{"n_layer": 10, "d_model": 96, "n_head": 3, "n_kv_head": 3, "head_dim": 32, "d_mlp": 256, "vocab_size": 2118, "activation": "swiglu", "norm": "rmsnorm", "norm_place": "pre", "norm_eps": 1e-05, "positions": "rope", "rope_base": 10000.0, "rope_fraction": 1.0, "qk_norm": false, "attn_scale": 0.177, "bias": "none", "tie_embeddings": false, "parallel_block": false, "init": "normal", "init_std_qkv": 0.0615, "init_std_o": 0.0138, "init_std_up": 0.0615, "init_std_down": 0.00843, "init_mimetic": 0.5, "optimizer": "muon_variant", "lr": 0.00586, "lr_mult_qkv": 0.7, "lr_mult_up": 0.761, "lr_mult_down": 2.0, "beta1": 0.9, "lr_head": 0.00826, "grad_clip": 1.0, "warmup_steps": 200, "schedule": "wsd", "decay_fraction": 0.902, "decay_shape": "linear", "final_lr_fraction": 0.0, "batch_tokens": 8192, "seq_len": 256, "doc_mask": true, "train_tokens": 101500000, "steps": 12391, "dataset": "wikipedia_en"}
Each number is 500 + 25 x the weight over its row's rms, rounded and kept within 0 to 999. Layers, rows and columns count from 0. Numbers have three digits each. The size before them is the row's rms in percent of the matrix's.

# layer 3 MLP down (transposed), 256x96, rms 0.145, rows 158-206, columns 0-95
085:508513466519499526513465480440517491478515463520479505502548499482519508500494506530479524510510467409506475519518449477510530500514480476476478530501492506491447513501495478484471497483552483500475487474478523543507487465533487512538506531491533520483489485452471489483480493493478520530
091:450505521497520500503516548484501477494490525488510492482495474506477477482466471540485497506492489531478485511511518509489493514517459485502499485500527530490444501529434525458557451517503465452503511482503541499512494482459460468473514460511504501504525543504509522507511473445546503512
101:573468491533522519450495512543477515477499522479476507482470532471539515491496504508464509459498505491508524516527503488517546515479517527485522511513490501529549476485503534466516525489489522537486496469473551492533509477506500496496508524493526501498461508523567510513538553497474487510
085:501471461551502480531521549507451494485528537508525473488539513502479554514509480495486519495475498490473515476511497496465510496503523535502506504481506511513536494499494517491503493478493495476489554530492481510440524474527489482587534501487517542482487468476498453503497505516535525471
100:529495499494515511489510454530508535506499434523481456515477536504505508476497495509483479487526477459474501499477462524513503500478494553533524475482512515488469546490493499470435517515478518536475516514507532506546493516519503523444487460512542496516497449500525514523472524497537516507
107:434468519524503502494495477451489496474503539504452490546498482486503537488464478440521476509478496500489501514515524490466486507499506445470515486494498461489492481520496530499479467512486511494505557542471498481493503475494464521522472456482540482468534524533469475524508494481526529485
104:519552502500509490518562582494492496513538480511521481450470439519487557483502480492466538506524484514526476489462487494512523489489501503506484499507543476474508480527518481503526516483487471524475458494523509505487480499533501471473540479474521516505505471457510493497494524514514466475
098:500522500546488468506474544492447528512506489527520480443505487487466531521547456540531490476503491464526498470493499433491493534489479542521529485473483516489492468472511490476478516477498489467518491512552496501494492509508480517530476526445520519499528525511506530525535493505517487520
093:484508492502538504485553487499527529457455452484519484512542529503491482487478506537499535518471471513536545507496469474549525516514472481530492545491541504497474486466478479531472485474510493455476505507487518517444494523516478476487475507538513492522474498488535541535511515481499481502
107:494481478464473521485481478520488529502478554506489512456501501481465473527524489517475481485497494538508468510515457492479476506481521503511482506513523501486479489479484518473504495526489449509434519486553437484493537484547543490476501529508509492490501482528503462498573523520533508501
111:525496490524465500496514500507510493503532484459491528483485502491485504479492566495487538548515464470555471491494495469526469553491463490537503527532502471495529515503502475529525540514481496514515492462485466527537534490515493546476498536533501504480473473477496498498529501464503472442
102:528518501552547501520517477510552483491490505516502501507493528521478501511488499505517501492545519502476520509451517493496498515491472485528522499490494501524487483526462508494536466500501554463503498526462530477477505570487470492454488569538486438511475489489519478486523463512514476520
114:491446490487510522485494485485540474501530524506493493476503510487542527484499505548505494523453487439467515508511478478495502486488469504521466519492507471519458478459487431490462503545472483538498481503544482500470464465519484508483485507508521472515552468522483516513494467509467477519
104:500488506437508509526518433506502481456512501494473493492478503528532479505525496483474515465532490511496536532517557484536534498493488482513503494549541471482507491533495459499507532500504507490515458513469498522491487482518512520477456503493441508490509543508513538507491472535470517445
089:483430478545504472492497483535482461463503469514498500510526483512464483498519461515496489483522526501478504539488484489525496501509504498499521481531547489481496496522492530486513499451484519466481472502479471480460511487503498486500558513503511577495556545505529483469496450515504506478
093:471489501516500497513526488449470488502515501535504505472515481478481494553507460482490532511496532537530501518468502535536492496491539501510493505482531542510497489510507506499512474483539527487468494503528474464437543489474472536505529452476440481505464530501464497490479489494513469549
100:501549497531520493493526484498501492477495486518490474553481431496536464490463512525486444521494504490493491500543488455451465475509481494508525513528570508535483450515459487507480498473473474529492510525496532521478510495545518513502509535492516490510481517500501465472496499460506490501
110:524486531470488497495507572477521446479497532490537469487533497519478499508482517532487507492473496461524524485518508509477470496528499494472505486507517507524468495506487478529509465564449486505524482466489518476505481479489491498553474514488492464519511475537521533508462438472475486521
103:486492483553503515494515539515467464563462496453475522489496523474526479461482494523514506462506515496528494486488492521505503547525557511466482461482554494496504501466480502501502520467526505517493473493495553493516463480518465516520532526471517529495479518473488501463504465512503466534
111:484518526538509455502449470536500534525476483491515490516517526502480474477488528490496500474512508544502531505474496469510488505524510527507445522499488505510480469521528517517501440458513506492499452536512479502486519475498482492476533508543528516480450560490476520506570522498508509514
100:482529494468470493527467511541512499499476534521467514532503498538520518455498479486461489519521508532508502476491463541518475547520474528494529480508537514484481477521481566486470473486505520496520545477529508534527515461478475520496482439535530461491499494495479497506508459501502501533
100:487505504477517508470453459508477488540538485519499491480549498521520542522510482496490484488498521496520492510461482559470478514497493502507522474475517472504485529491462529543460546519484500509505488504494513467534487508481499500549468529502550484516476477475550544508478532547492490539
116:508524462537504491472477524489507508522497485500474470503506481519512484529534463487531529447552530500535510507510511518494463520522518509523499505497592519486502513492508495493456461485521501463539461508515485487523557535495495521522521496482464543491487509483490518477502525454497481476
101:527531519520481479469489538530469512442471477485508479487488484507490495468505515537461467473529489484517489469491537526518503523518509482510491446528482507521479555472519509546518494505561484489506505482504503464490533495512472464472483508513563519492528461495505534524489480528467491512
100:496509504484463492507523501508506455533452492486530484481484471493515521510484478480502521491505487521515506462519531553510504470475494524485471555513541556509490521500505501460517517507477498532517519488522506504466437505478528530498499518457482468479468511557547532491471531454484497493
106:488501514506501514450489477499507486548510545482487458504500504504503514469474482522515491513538486550521536482548488452520503528481496450505460483503447485540516494471502529545500516457499503548504483537471500468501464495479492487502506515492494437510466469482457494513495518490485468508
100:519504509508512496521530474452533513512505460514570482510499476495494534512521462484506522455491507460551479537522530472483489501472494488512463509494468479518495504492527511532512472475488504494513481475510506498518523543543543487536513524494515464494480495523523463552499500480468564521
083:512481461506516478494484509445500476488516536528530498464499540507491494499522483509476509482538531515458501487459531479517490494488484478547501489465519522505486464526449546463551482539483472521507513515499473548496550480512477510448524509474465531498508534499493527522523485482502477509
109:490514521514489545490490530492497524540537529535518495517495473518552488526515480486500485481483528496477487445519524516455481533527503499529527527482528484475462483476541458515473523540501474524494548525514502534497508473511512532518482524508488482490443498487517565532498511531495495524
098:563511482496499481498516581489453491479499520469505522505503532535494471494485503523460502469503475466546483512490518517524521484535477506508509506501396511496527509515494488475496538516491484518510528475532475530528522490496533504490463511490519510498480499496525550495505487509468494510
103:528487481454539504481475492489496534516494530498482527427512490485507455505532507468510511499491454519485462504507494511504539479474458483499452492507491480492467549491548527482498512501495526536482494487463508457458494463526527446526506472525490496507484504461523503511455516511491482510
084:482486535501499514464490523505491502515523500525491459458529496512547509503539518506483492464514522541452491495486518495466512488525458514515517502501525520466569483510555456526515505556479538529511486440507508487487520484496481513504526522480453495505493496512480514531496478530542480472
099:497519548500485513471456504487527452477503438472495527477485504522467501477518460526474512485464499463501495494453448508512532498497500484535524492500463476500480502467473471513498499499498501464481493495507482538556507515532491569496498544472472480494517435507500520486510505515501495490
106:475474490485466467497467506509504501486487493513527471490527516478502458524507492471466504499486492489491465500480495456496525512524467521505490473509598472526476519505475523510518485543504475522520489477513526502524486469545533473511509512513473448495542502492480475508554477448533520504
094:491500564516526500517491518490493491504480483516495496502499494564479533488505472467489489524496518487506477458481460529528505504463513504492516472472456515498525501452458556485517530522556475519477509511492506526492446508502558488520527499509481506475457464484505513503512513490496455453
093:498512521472497473534540498495540490510527522486485493461494460502517529524525481517494488498476550470459531484444532507466403502521514535480500500512485478512487508515501498549506495525493490485480561511494490504500518538517517545514493498474490510538534521508512473520508507517472513528
104:451481549494526473478529505485491508489524540502512505488514527501519505508479528492497475496517484518478526508489530539476452451509461534498502497468538459530502522468500495494502467505442500456495528488491568511528507490488519488501508464496481538525452520466491522502497466517452513524
101:505520500506503457528488420516500493521496501489460478481527492552483522526512483483506484520508495511477502547520521522501429471510534475499504533517550480518479498538515498539457526501466525471490507544484493479458501522499517515481531433502511486516521501521498499504499519516486463496
112:493502513502446513524459486501485517449481509499499514500525441500538454506543475474516550448510481443510478504463473461515500510519496493517501481496550506535477501476521518528474467511502476515503487478507497521518542459436481484538481487498475476491530502515521502483509508480512483505
102:488460523503485458556458496575517489479514496518533503520486490476533484513521479470515519518548506468531503484481480463463497517466493483511477487456454509503510471463491479480522507477510516513517519513491522484545495531512514506526493512522527506493530542456486501474480541532543505502
113:508490523504539512498540491488526519455462493487496485533478543540517458457479495509505514486457479473514503438519457538498517477500488495484496503502480472521490516503470489482545473545486461463503488526551509488459495484474489504540491459481468510509506455493502517509500529494512500446
099:512495499491526516518505539520505477512504549503492535525451505477471489501477513548472491514510518523515485542485449472487532542519485530468534509487505494536522500510481500530453534552480538472508477500505494511531522517485441526552455497501524497522464493518474506486491543482487483504
097:503574494497479463484481521503525465501502468496485507488497487487505498496484574503494527443546458565495512507514505484484521551498482491515465506515480466497509466508484470484480495438516501516527471514495525543511485493504530501479505496502501534559501516493472529536490487502476489490
105:485451510512553500501504509504488527514486480533543503512494446525503450503516519517530490513486510513453483514508525518492488504463513455524497511506454479499483506520505451520552537541500502501541508467516505486527457483534539467491512541488504514524503491509434487451495513510498481491
109:538522477461462520462508505510501470487483509500491522516475500503480480493477476526518517500554519484529501482515497459553508537496495492462538474513526509478456509489492485539497462498484517528506484518514526470452483461471486504533518441511476533496551502508487526516431515485507522489
102:450505501488501493505483504538428536493548490480520521524510480490476513540496521502546520495499509487482475492482474495525553518523502506532510513467491512461507468495488459493502484494502493537499534536489495493481521520537442529549498490508517526516487483503486523533545521532489553463
109:535486506529487474443507471517543548473519542499532449547479503518494522522552533487495461489500497497466477504511476500515483500480545509486518524530489486442497497514485475483505476497516496502478456483505521490519528489511518482514508522476464530484540514487513559520522467476466495519
084:501519474505507507524516452518534559490525518488491492463524513496483504537528460519504503486504514510484499501481490485452464505511511452513487491488545533520482453456459524460526489492510460504515495520509467508571512528506468491495496520476509503505498490500415490456510504482513507479
096:505475528500483502501521487512494489448486512495489533520508498520592513470545497541456483485514489504559508516488503481502509516489461516476442542487472521489497472513488543540539494490546511500495490479518512490480482480524529486468492514435475509527505501508494509498489477490532468487
# layer 3 MLP gate, 256x96, rms 0.104, rows 159-206, columns 0-95
087:492524555498480499523526527480491495492498464517517513518461484543522507462449488486550474481511489466520538506505511466511520536474495482508500494468461494497484502515522528509534472477485470470501481463490502510489486515458492499453468443534510501498510472514513523517515541519546477442
101:553512503491505545519469519553468482473476515534499476537503513456457516519512483507475509478513513486523470502475488515535516488473476499473504528515546508462534483502535496490502491538483490476501493474505556521493572515525499529534504528531544512472502548470491511529509496485509499500
090:484524525491498511496497479482510487512483491477524519499474487534548434531488502486535504508547513514525512514518492479512470489490484457492522483521489490481475511476531461477486521554524507509518458482470468506551466510481508559442484497529476509501484511530510553502516458481470498533
094:520518541482540491529496477521502477531485471476461497500512527514516488536497487575525493488502508485514505461475472531551500494499500498537495463522517490489492539505501486533506445503519512501511504511498532491500578559466494514551490488538483493525492535522502535490508510528518525508
108:508467511519523537513491506441514482473529486541499527511469434464443538467512482479512493489474504519473458554508507482482525494476461460511503483440471519477494501477507460492478528476550497505519484505502506481518488518514461517507512514514499495504506523455512494511511476515530485529
108:548520527527478528522556488498498508498522533486481483473504452482512526448532463479476469448490508538496512522523497479511512493502480528475492487493533466497479500520506529519474524490508493535497472526509472511500523514488456484492501482469509540478500468468497482485531580506460488472
105:454496455565504514496503504502461521491465463471509518524523515485493513490491560491497540530509521487498468456515476464497555529508497519491473504515472506468504496494524485555512465492481528489474488500524482494489499478513529534497475520459513523506519487493449532468482466530539513523
088:466486470548498524487554512454497482483514489502525501501532522462526506506487477533505522557477517475524490492501480470533520478509497501532456493515511510483483496491493485515516456473499471505524422492455494529522475556507529485490518508523502472506523480482551487477479472486459506508
106:521517530467473512489475487486485479515475517494495478452493473516505520517501495517483490463501524513533484496499482491480482512490535533503482519476523475469507521456464504537473495490481483516442520529533467488516546449521544496477557483512496530500484478480510454491522549511566480488
098:517534478521459488489471504489534501485500501521474495473490495522494513499491510472447498472459472533489475544500483470457495530509519512526513520477530474503461494460476536495537499504453501533513493472474470451556497434505504509472472465496512507540498511471485505480480502500489464462
102:544479521501532520517506501502540487494517502531459506495474514495505526537518497527492497489553533530509524495464511507494507521472458525520500493453457516489496507521513493505504470478494549470524488529453533525463509500469506474518483568518510468545477491471531494489519494506547446504
100:475489470526524511490505489479478496478470557536479522515526508476542494501474469477500483499564476519509478512472478541533494529488527504523506528514552496476512515512472507491539564473527492504485500517477513528514468520482517530486499534451488501523463550486475505508504512518441504507
096:457490490462474482514528511472499504516483496538521508478488503481463502547491505451482513489470553480501484542496501492519549510518508528515489505507485477526511475494502468526561497489549513467510513478472498539499462461545492525458514492466517489482519514454492487507497523564479530504
086:533506565484516484485493522456491528565490539509499501478496480538520463480435521486513497480506474521528513472503522506486509470541554531516446521516478508527513500472532525506518517465526510510506497516474486480532531508493482488480484495494494508493459484475474538522509450499489477496
096:525500505506505536483574512479457468485523527496518516527475506469468491517503465534506474522481494522509506480492482455547499495488457472481513512486553531507441517523499521514490506498519509519470495501531527485475512517453500511467523477567478494511502516489483531500489534464481456501
101:508490490465541481510437495488507468472468483530472548550510495508462499524466511496478558506490474498471521474471505483532531513531474475490509505543490492520501498500504486528498568492489507494518472497538510515531518507501489522510491534451500480529511457510493514514498511564502485539
088:489514458506530511509494459485473563509517466511489525525472504474535483481514480462513486488529543536500504480483478553514537509498506493509509520506547477494506492476505533487502525442511498441513507517532503508524505517498496521454534506513506508528499496493473493509518551545572504486
098:526460515478481532538485526523493477494519514544474486496521498511542524487536511467475531574512524497505516513466549477472507490511435495495499478505466500492515499506533512498473508550521485496497505514478464525461519483528461505482476497485523509520490544480506480540564517494498507521
082:494540500512516468512531465513442519513460500511479502510462534492481504516522510453507524493544518491508514514497505490493513525473506499515477501497465440494502499488532478525531499459500445478464527485482474505486545499475495545461537500506495478511491553519497529521488539540516515449
095:562537522464517506517537518502512537509471511507455520511498468528497521492503498503512488501505502535459501472491479454487517521474516488499487543527497497480478503504514502514459487473495516499535454463526450487524508481492504457453466444539496479521446490465492496487524512508501450501
096:508489465517451514491550546485539519485489486517540507530465519486485446455473498520509509503507463483517517510518502498519505499511484451502494523556480504485477489514543495459549456481475489473540518496517490507474510475543507480437508479521478498482506522504486471477472496475483517478
103:513517470544530511483501531482480541511478496477513486493493525548491474530524494539531504468508493526541510478493439485518463538471528536485474497509500505459470557524461497472472492476522469481513486482511465502491515554506497482501509466507469524491503439495478524473476525493513495487
097:491516495518523467540489528471513504535520487513486537497552498526522511543503487497549498496475495543487516500488483522510525516498487534479510543444479489464523533490502520473494490478441540495481487514501501523475504525483540535520552487513444491511487536520558502493514535489511515479
091:471500493502534492510496516494455490475522478504492504554493518469436498490539542502475513504475490486522499500484486453495498517487463478486530475520481492529426462488479503520507482461477515535508492504474521480495537463479460508517496513507530522516554537498468445483503530520488478509
097:464495512504524529488491449498462454511493511480513493473532479488465524512490556498496486514438554513517496518480544488511508486498512548523495457452481504504492477508513492516479488501497506492452482500458490519475487520480525514537531454468500553508480532477499509474523514491526477461
096:524470488469531527507528507484540488491516468509507487508489520491452548548510488531494524497509500469498526524526495464484467499468515464497470487526490498474506521524531490511502437513531499481542465476531494478439498498540501482501532538542506498520470474482518469547458488501478486508
084:532481541499473521530456497471511518523491474519469498514474499486439484446490521491516497524498471514508477527526490542537478494531473502481501511520535465495511496443493484523452506469507540506495506516488514483546519477484489478530511538518476473489522510497512498539522516453438499478
101:472521451482519482466498509517513496466494472443503484525491501509437522492476496526497487533486481496547506550467489478517516474482500499459484501517493489524475511497471533502493478481481490497500475521495502471472495522528472478514505519493467500534538524485514450432464459474520494448
122:513485502489489501500532497498499486526487452500530517472458441516480497502455498496515512525517452500549514540489441465534476447475511464492467519498517521531519497467514478516507490444500496472450462499512535490482492492505533478493477546484503527497517491485504462497531515462492502484
094:503521544517492501499491470468498484476487540497449504499498494531487453485505504480487522513543494515538494449486547506502489498524510511519538489500474482531559468446464529519495477449481536495494500500539501527542482497516504523538495492487482457521504485482509493467549480527530476525
091:517511510478467549493435474447461501521455508496487460520506507498508515486493518521489473484506528538491549528489488457497486468487470520498507519520544523493485473497531451498509516504483466526485491462474503512468517511509542526492492506503489507549450513508494570509503477497485488521
101:519523489501491510533482506496515477443498481476520471545493455509467518504499497483461487427514526466512490508490493463489542508515500502481507532455485499481466493527529483507513520526486522526536508489480483498522463436496493537442469477473498528500532500531522476461515528502513495525
098:479517504546502551497495499521529498516524457487528506500485472476559513468513528492497489504544523497490543520492492475493483510475494479484497509494476516498513465452489532442494468529508467547504489528450460506516482520457472500482508509510485518502472476474533481446467465468471500503
106:499524543529517538496476485473520484519510525506481472513523482570509485495527482498479507500520480491494517451519461523486462490451545483505515491486539539504517483489497515491498548492505476518486488495523513524504509548490530468531512513517506519490473474542531542469466520478526442460
086:454481495490499464481452474490509478479522507489547478498539482463494505513463469529454537498460533461479488503497511518545450496491479500511501521503469484501521484485533500518500486486504458504462504503482520520513499484520503559535525496493513522464502540513524525559499448491523536505
101:506485492551519505499537538513482513463504504471495547541514543496493517474468478512465494468536484516450498513522501524448474474480525478492519469490528501556528552513485533483529452452468488488501507485492502491516529485490537452526501482505470488503523495505470503460501488496487520506
103:494528508486491505535471508501481489489514498519491508521536491492530477512482511493488519466540543478468500474511465502504516465521465537500491537487461500501495505500526497432492504523545464477509503495479477564516532478479534516518512509515466539529503500507479500498549553552562517499
101:476474487533557480544470521520500512543502480478504524501538514498441494508488488489494500561518503492526473540525545543507503516511506474506548457499502466513521497499484497499497517476499482443489559498493499513497500490508499520492490485484510472559506511464489478524526499532510553470
090:511506451512557500482493470507472483507476485539465500517501501510487492567504545542486515457505538519533461511502498469528539513502477504502505520513518474494438514482505524529505507491522510482508472487515510514473504471516459490459510510503460534456490518496512466495520528568504527501
111:525505486484446499503483490510451500518547547495470504445534473467494503525494517496531475502493537527486483580492498490510494498491540487549505515495540489503522484482530517500472512453519526560479493478451483537499509524496491519491500508480524536489495523491499516503475479500491495548
089:493510499526512506476511521507502505500525480512503463492528489529482543538471492461454507520520540493480500482488435514501471555494547490528443472496516518435465492476498478509470503478509487474487535514513521538504488523527514496485459523534477482504474513503518509468485514468472509550
098:504448500507533565528542517492440542532508563496519525516494500526499487490484487489482473546470510513543469488459501524514455489496513538503522505481505514516503516517463533506513499547505513481474525508500510481506518540457500498507513503519524511479495448532523540480483511477499482506
094:537552490492477499500520510506485524503531499504480489478498522494475521493499485458521470491489440501552519487520485494539503527520483545475503509498519480491506496493511546479475497495466522515470491487522513515489501496441511510489510442517514507480497542511558493524558570488534468476
099:447490500543497519483513517489520527554523506515510502519513510519520472450511512433515516480504460520490512510478503548485539452538519492512482512466494485523545490523482507509523526529552467489497493543484448541526516511501508503516472533503531503524470493505494494553499509505526504505
094:461520497492529526547510487462446496485476467490523507465491526485537514481523510490469459467514559531457488501514541497535520520467483484536502475500514515522509466506513478487533459493502478497522522480466469514484480467549492494548485483489481483497506520459489480482496508535545492493
107:476529519521548547534520506482474463529509487493487550477460483484506471481462510528522522503475500530503533489485542483535489464517475475534518462475504511525507488509489510473503469516481487455501536508491444546496526535488475491491466493508519480509498483520498484449483542546508502483
095:512466473499531498499500497511502533491536521457514498471518508521500525527511448528476504499533502508486506484457506511511451484540555493501493521479475524522481505452472532473495506482515503525524515520540433464550507520507474487479473533486495505503514466453451524462486503478483477491
085:514496481491521493491531493493496481445478537524508539522452510516513560514526468480471452467480547501508504521507492514486489542523451507512456517491490481513489482513505489508572505522487478519503509490507489497472470463492499487500530431509525516528499494502474481469521517481508448529
# layer 3 MLP up, 256x96, rms 0.101, rows 159-206, columns 0-95
087:517445479482483513511458499489479535459506517529479491537516482530546507490492499432447476539501514482490509503496505497500507537452473474524550488465524499512523531525482515536464525472478521543502497524486530508503509494490511478525460524491473488513473491520475501450506517541484512500
096:495552487473519512491500537508482520502538544465501491528529488479480520514499506509451527493500506514474499483507464504519510454467498452537529507507499469505507517537499487488530511497514487480533525543448478503534493518478523505444501549489507496477502496504418489526531500521460526515
096:523520519464495515434486498501516496486513499467474508517497508469504497504466493532551474527474512516522485513458473489506545511485479461522518487517482536510473491494491480531500473502473512534514483496556490499509521498470518511442469489463475501514522529523501557458494512504459440529
095:494509465476453490436477514492442499490515520482480520490513467476506498515480492530497519547494504537497463496522444480515482520485516489485503470528502436523489510524501513505519513460518481476460488453539506494499492481514521532528476454478524516516515508516456481471529516519460473486
106:471513481503486461511477505530520504499513489494530515508501533538492520487458498491506505526542504519525536541500512500505466582525467510462507518515478495511526495470508536483500515499457530468496536498490455538499523496498456548525467484502516534465521545487536504501504512513488505441
102:485492499480505487510422490499482509497499520496498497502467501479493463525460518454500546493479535471520516476507513479464521495537461464544507540443458510507481474477522490538526482489497493450506536467475494489496501495510471526507506481502500479486470467520447524495506469546524492483
092:515500502512515526501504515538476498494468494497512489508525489497511470462495503502478530489557470522513505500519519454471496500519502441456531498515536496466508541468494501482495440464469505501459472494500522478478543481501482446490491535528475485535478498487496464479505526469483538439
091:540477488512537510480466533460519477498470557495502510504501471458513526482500469478491513470541499511519504481491535539465482485479505519492551505499505563510503497507489547503513483527527551533513512546459475518511491498483452524507502501486483538483475479521519477471500520455523525502
098:463497497476476445525518509538527490485503477540461506468479527497484517484520469476502479481509538539499476524540499509475523537506477512518471486499489477489523481485535548494521505508485490463517513508528492499476511456550528520493477501488533514491541537506499521491538518581523526515
100:462530483517509490500467489446510508506550500505554544466464523486472499507541564499516499523500485513502523499515505492542500516508461496524516456507481494506545488518535485514482504490514509482516478531511540531511511520498543535529495489494493529539506522533491485529548537473520488452
087:494503510488494483502510482565489550459470523478469502491481520479446492492478536463474531455445486523527504516531512548504524469492501493520480491469481474493484467497552495533521503517495462520467516487515511502472516467447541489485505457501502512524537520465495493526500508486488488491
109:468471433512503520486521488464564490509500545533496481509544498465506517502489466544534484518481482463513504529502493520510497492483477471525487518506538479507487517512474447521523514501526495561506484528534498475483474480479496511500490505452503508511547515486473519534517455495460489515
102:519485508500435516456531477512535511483512454522468508498504540520470483524461524508532485492483507469454535510516488480507521533524500475499533509531490529542497508513515480513479457449531518471503452489466530517517496498491520524477537538475490490525504524464494533535513506517489535519
082:478525473499509496523468492538492493497524477458523500534493544482520524534506500492495525520513498475478495492531484479508496525519464504493528488543507539494489516507495475540458503592530460507540532503531519504523516487508504511525462497497472440554496474534478515492489539505522486498
095:497576463478508468480470504527525515483520485515500486533484545504515500476528489507484517524503479479462501498525516477488529502519516492504494438474474487483523472483538498447478519535444468510546504529475500488520508489481516450559477517472537531499515521487480488487491492525490497490
100:502477498497454505498538520521483531470538516498520501434533523502535507465523482496483555518486514466501475515467533526533508478523493538547516496478467518495523518565489521474511487549527491490535503541490516509487512512472525522502528506487532493499485514533508493488493466476457465493
096:502485534509516523490460487417507484477501493516507478514509521474514498512478527486503505507452557503526529466514504501518515487533478444517547522496490505507464470481499480498492466528493504493572523500527496485534503507444507499536493509499496480554512500553470514494485477528514499509
106:513498499506515498492531536520471491537506503504467463471483508463528492455485504495526523536519527468513495507505507467465551475499506467501522488516529491496533471494521487492449504504514469489472500485455487559460495509541510476469543502474519510514479513467451478505483483492436459479
099:482488501507469448501454524528527492514509527500503479529482504511509472505474539526527476472491511529478524500501449488486464503518523534505480518523483481502513484479535514465468479461500492536540472519514500505468462476517458474485528521557508522501459518460501505553544490482524506540
095:528495505459489556510463495473496506491450527556439500491513493530548537470507489491478520476486482482472471468511511533458479512527477507494459505497494485484471465481455477486519538472489488524478518508494538486519507473485459449489487516496492484521459506497491455503500507463515492494
098:517475469477469532489508524480510534499500505543533475513504501501529471478473495485480527494478451494526515478507536543510530506545509475527477530564485525480503515529505533487529479465480461520517479497508517465512490509513508460487419511504532507503515501553513525478458503494474492498
101:487518468479549510504538477479516469437427504497545523528439544485487476488517512519516499524486511527515513460475499484476485513435499490514480499487522494470476539491515517488521524508515482514505510500512534498474474507506495481486526505495508472471462484523471476475533554483505500511
103:462535455539493458514462503480509512531548461478506517513542512492517513528527505510481465515482528544469506482481497497534570525477542511490507500519468532489518538461482492475474502478463495545513534522527511513550494514472482504491516517513473501517493519535506496521469509508480508522
092:519507484520496499499514526464473528520491494488519497528488488480499460472515477535494492489458475496509479498489496546464522502440518515437479516513532472475446498514509508502556516469478553467525529484530475493476456476501520529480527465492514477508511522540461505491458527511496482497
109:516504515497484523498467509491530505511472536508506474480498475504499513462503496518489502483502469518488533478510484453494526508485461494443466516474507482537494467467491504547479466432510511544508480509506534462535505522508451495440487533500474469522504515493466513542494538471468487529
095:518532500471494476471494501540488500492494507486475499513499524469485473503488451542507488517509520513411542477474505495502495488531528555502459470520494521464464470511479492461494495511543550502515506514523509510503479501492465526473518479496528503499512493485448520534518507517546449504
083:508494455522517503485498481533518511507486479452499528484481521481514487500517464514535517509462457475492534450502462485521485519489512468492511486492479497550480532505498501487527488479508480497517508530511519461526488522516480492510473509583539499538531451519474507500456440537502493485
103:506516504542516538488516508473510499516468526455531485553523503507497469496500468520475453511479541463503489482461504538477526497488514492505515536529546480474519505538489513487479472551548497468508530519479525550494483491555490486522467500504497488518481495476521535492447487477516483505
126:541500547465487486505541526480495490496500447467491511521483485517459503442462480502518507489549435515532518522501471504525503459473510477493502488513536511489524512479486483503506516494491493466477435480527519518505495532477543495481471507489510532497510475533454447510497522489494510516
098:525465488547495538484526489517534473489473477513520505556437521540505492537489534519489464465518518483510497481545507532495476489501506509494481507462541489495492500504521551519524464467472498496524449511525485501513480515560441493507533493494522513492476470500523509489492484516530513488
082:493515465508500527493520472482508482508440497478521489565523478507462506449444481553500476485508472515496519507482481491515452485498508527496521470522524519492468490527539482437502502493462496476502462510497524494488503559521506527528475485483466542509490478529504520485518463509496521500
100:479497480507497447480478487526487476521510462518534526504509549515508523511450561509529522505524503467526538511522516477526479507530460532477493503566517491504504471528539511456471514484537464475515512512480508507458495482465501498534525527504499528506519503491517502538529506496544528508
098:522504552482549478514499521496474500510527489515466471510475467491465534495518506504528543461502491493541543467512511508520478499518463473498536514489497491438500470518552491513474516467486558487517524548527467531467497518490473519493545486512524523508491501509522513522488540501485483521
094:506470508492494474482495506533463550501562518523531513490468445501515510545483482530472511533486486478504495522483501440491505501542485557508480534483493484512464532440491501471508489502480552483468493513481491482515517476518494514482520502505484481527494494455486477497512510523503566497
089:475486476502477471465455466506508505519513513461462463481522525559483520495500484472472505527469543514457488470524492481513497507526494507523503488547459500510498499502506510509541522508532491520457482473527487478500494471534509502531449507478521493545530512471528553518511454486539515499
096:496514558506469485502548526520502474473497481498476554512470511470500517447529490477492465457513485473491486563515527499486527439495508483504501493488489508517479517511516549502548536498531465513494476484505507456515523487494493492510481521503521503492512541500448483492558486488499473482
115:481497482485519497486530482523487520504499510481466452462485502533447532504514482469509464522472503537532520557507519567507463494521543494491513493524533508540539487532472495531509525502494499500471464502475524459456480500523495527484536496490537498528493478524512487517514528508452483495
109:510479497554475517494516517502479481477477453473501503482565486517474508533459493520503536501482458500516464501517467478523535511493508524458549473512550520542487495457528484524510498506478513491468490504534509482520471506506505546527479500480487505536530460533478542469512498516523519483
096:497485550472487470531475508565514505541480498530534474528488503510517471479474470481521521529547483510512511501512500477498488541484516495506487510495519497494555463481494500452517496480520498538515550517487533452542490557511523475529502507512540511483509504475496545515470494498541483506
104:529473495497489476496495513474511532519480522483534501518521503552513493517450447517512520492484511497480445506515475538495499508506518507464449556530489506516504501462512515473516494510458533494508483444508472533504483498456483522499474460506482445481518486534512560503490485486512531521
093:517528537501491476492561518512455527455553482499507516519463519494513518508502485471443486532531471518482528474523502505497458504510479464462517455511502510470497502489500487462486545500516490486500510499468491524510512471526491529459470504490491514515490516501431446500503532512469484525
098:499449538497487541503504485516492525512498511505481498496487468526523518496501469503478491526452528448531480508481462521534452476480488503475531484484535503478483502512478489501519516503490512483450513496549509438513486529497483447553482541466510464475527480505516478474499517468509535529
105:546504478561517509519555541482450475475506523487512522519471490500531527492496503466495525467536488531479494479501479535471494485497498474546537510499504482511485480485508537543510491498484501475521525510493532490492508481513489442453545504533484457510507456509488492527491467536495519469
109:485518461512497489484482488520503444500471466487481510494502491483543463488427491522473547511501512505476491512486464475487511535499507536464472494545518530532508541445517486505533502515524528512551549493510494476527516487512462518495500482481518500488511440518454516480485494500504514513
090:531482497475467537519525496516500450508459498535517511506451546517482475555481466492538462505491489499494502493487527525509477536475495493502481480489465493490519491479532496465501494493469486533477489517496500552480532511464537496482515449488536477492473463537515456487492540519527464504
104:528475524552488456477516533555489510521487509508550468544525510539569491510520478495507492545512516457497507480491481513495505547513506499456512498557493471466505503554467500510475481531511505524500475476481525468474500532507498480543529493500503487481515518490500521528501491478512492523
089:469490480517497482510515482489525494534459458511491482543525506450484497482494528486530536504495463488505481511522504492513512555470472482513477464491521460481488478526532455508492522509518488481495474515455533537493480481557516498519513486480522479488542572485522491544526491524478526496
086:515496528480487554451512518500492507531508519460487501516527515542447474511499521511509569527505472492492455487542515486521518457495518460538512475528514487505481503523514480487455487476501521490497485547510489488543534502500473491490483568540492486496517485502471496523483478522487525468